Weights of a small GPT-style language model, trained from scratch on English Wikipedia: rotary positions, skips across layers.
Each number is 50 + 12 x the weight over its row's rms, rounded and kept within 0 to 99. Layers, rows and columns count from 0. The size before them is the row's rms in percent of the matrix's.

# layer 11 MLP down (transposed), 384x128, rms 0.0608, rows 191-196, columns 0-127
089:43 52 55 73 41 56 48 38 62 44 61 57 30 46 65 38 35 69 33 48 45 41 17 65 50 68 49 48 46 69 40 28 33 36 42 60 48 66 38 64 58 46 57 43 51 44 47 53 50 48 47 50 34 59 35 70 31 37 41 51 51 73 57 73 59 60 46 41 41 53 39 37 58 41 45 48 50 32 61 49 46 41 46 31 33 44 37 81 46 76 65 53 72 46 48 56 58 61 61 44 60 51 66 46 39 55 33 40 79 59 33 66 64 36 41 43 56 48 47 45 41 37 39 45 52 48 40 54
103:48 48 56 63 64 52 32 50 56 51 48 39 47 63 38 63 42 58 61 44 50 36 35 57 44 35 54 59 55 50 53 52 42 35 36 48 46 29 36 43 41 57 64 54 62 47 73 48 40 63 50 66 49 39 61 56 25 35 58 54 44 49 56 20 53 24 32 52 30 52 54 76 40 50 44 37 72 45 54 74 46 58 22 46 57 53 38 74 35 48 56 50 39 54 50 76 63 54 65 49 47 68 67 72 36 55 44 48 55 72 54 51 48 54 64 58 51 53 40 67 36 70 28 66 52 57 42 67
092:39 63 53 72 57 58 35 44 48 47 45 52 86 43 34 43 59 69 43 36 44 48 39 53 44 42 31 41 62 21 57 49 48 60 60 33 45 25 57 56 47 53 53 48 60 62 57 40 51 50 60 47 55 42 45 56 38 40 40 50 45 71 37 80 47 46 33 77 54 26 51 38 17 41 47 41 55 47 42 53 60 57 42 46 57 67 28 53 65 41 46 37 57 57 62 39 55 54 27 58 41 46 25 54 39 60 47 77 50 47 44 52 54 48 63 57 54 59 42 52 57 44 39 52 27 55 63 27
122:56 53 31 50 61 30 53 62 46 51 47 60 64 27 64 60 57 57 58 67 54 71 41 64 49 31 47 35 47 67 44 39 52 25 63 47 65 32 28 46 69 53 40 36 47 53 38 59 47 70 54 36 49 42 57 40 49 54 68 64 66 35 42 55 29 24 56 60 44 27 46 46 60 62 56 49 49 62 48 55 60 48 40 34 23 46 45 62 55 38 42 36 82 49 55 66 70 51 50 59 47 50 43 39 46 63 55 60 59 34 45 46 48 47 58 53 49 27 36 40 56 60 28 48 38 67 34 69
038:67 69 50 68 41 55 58 31 46 54 24 42 44 51 41 37 24 47 60 50 55 53 35 58 46 41 33 57 52 49 58 59 53 56 66 56 51 51 52 40 69 56 46 54 85 64 30 45 48 49 43 67 47 56 51 41 24 46 43 73 73 37 69 53 36 44 49 62 50 49 66 38 44 77 38 51 54 60 36 56 48 59 53 43 50 57 53 67 64 37 61 46 56 39 42 49 56 56 46 42 53 56 62 63 59 44 35 60 59 48 34 68 58 65 49 68 45 39 37 15 61 22 66 58 64 41 47 59
118:47 79 51 42 30 33 52 52 67 36 33 56 45 40 67 51 48 46 56 42 43 42 40 37 55 11 78 30 42 60 52 36 25 52 62 38 41 50 60 50 51 42 45 54 52 85 20 36 54 32 44 46 45 47 60 47 53 60 58 44 41 53 36 48 40 59 41 64 31 53 66 47 51 64 57 43 50 44 57 53 62 41 43 63 60 54 73 45 38 41 42 52 48 40 79 33 74 44 31 49 52 33 45 37 53 39 55 56 44 53 60 40 45 43 45 36 49 53 73 52 32 53 46 41 59 55 63 53
# layer 11 MLP up, 384x128, rms 0.106, rows 192-196, columns 0-127
106:68 36 50 66 49 58 31 65 52 16 46 53 40 73 47 54 37 52 17 43 63 50 65 44 76 65 29 41 58 51 63 63 48 50 48 43 26 40 61 61 59 23 56 56 36 51 46 42 50 66 53 34 45 49 58 48 64 64 43 60 61 44 36 50 47 57 53 58 55 53 51 47 47 49 23 52 57 79 50 26 50 65 58 67 47 35 36 57 51 46 61 64 53 59 61 46 50 64 59 58 51 53 48 62 60 47 50 59 32 59 64 68 58 21 70 65 49 48 34 54 53 44 63 60 41 54 59 57
094:49 43 60 43 46 56 53 59 50 67 69 56 42 68 36 56 36 45 80 63 57 51 50 49 31 36 37 54 42 49 47 44 27 55 38 58 50 42 61 41 50 59 54 55 51 54 48 53 78 29 36 40 52 48 50 50 56 44 54 63 72 20 76 53 26 65 47 49 53 45 44 43 32 48 50 77 46 33 33 54 36 52 50 48 28 63 51 44 37 52 60 64 59 60 63 48 42 39 33 63 52 65 60 25 42 66 70 50 38 52 45 42 54 33 29 52 44 36 69 64 43 25 50 65 51 60 40 46
118:62 62 32 77 45 51 42 45 35 56 57 49 48 33 41 27 52 39 51 59 45 50 35 44 47 43 37 34 31 45 63 48 48 59 51 43 47 51 39 46 49 55 54 47 47 35 34 62 63 45 58 55 53 51 65 54 48 56 47 76 52 33 33 77 41 41 35 77 47 40 41 42 45 71 58 61 28 31 38 59 62 48 59 49 47 50 38 50 62 42 53 53 98 62 69 58 28 48 52 38 29 48 65 51 50 68 36 45 54 56 53 45 36 54 59 61 50 32 56 44 55 54 75 49 29 44 36 43
040:41 81 52 51 49 59 31 31 50 37 49 36 59 50 55 51 25 65 65 54 19 41 42 45 47 53 56 48 37 55 63 56 70 42 39 33 36 53 73 45 51 48 50 42 51 75 27 56 48 59 65 56 66 47 48 32 56 41 30 42 52 40 53 42 40 23 48 47 38 41 56 63 40 47 46 38 64 32 49 60 60 45 74 62 52 68 55 57 44 50 41 50 50 74 25 56 31 56 42 39 55 58 58 49 48 52 24 63 52 41 40 80 41 59 44 66 48 42 51 65 41 57 44 44 41 48 32 50
123:70 36 73 50 50 51 57 49 36 36 64 59 56 39 52 54 55 39 52 62 33 57 42 59 54 64 47 56 51 59 38 48 39 57 53 65 16 49 40 55 64 47 51 50 71 57 46 56 57 39 51 39 60 53 51 51 68 45 54 46 51 46 17 56 41 60 34 51 35 55 49 65 61 66 41 73 50 60 22 69 52 53 40 38 51 56 35 64 45 47 54 55 49 67 63 52 24 55 56 39 61 51 55 29 45 66 65 43 44 45 37 61 55 49 58 55 66 48 68 65 52 62 93 58 25 67 46 59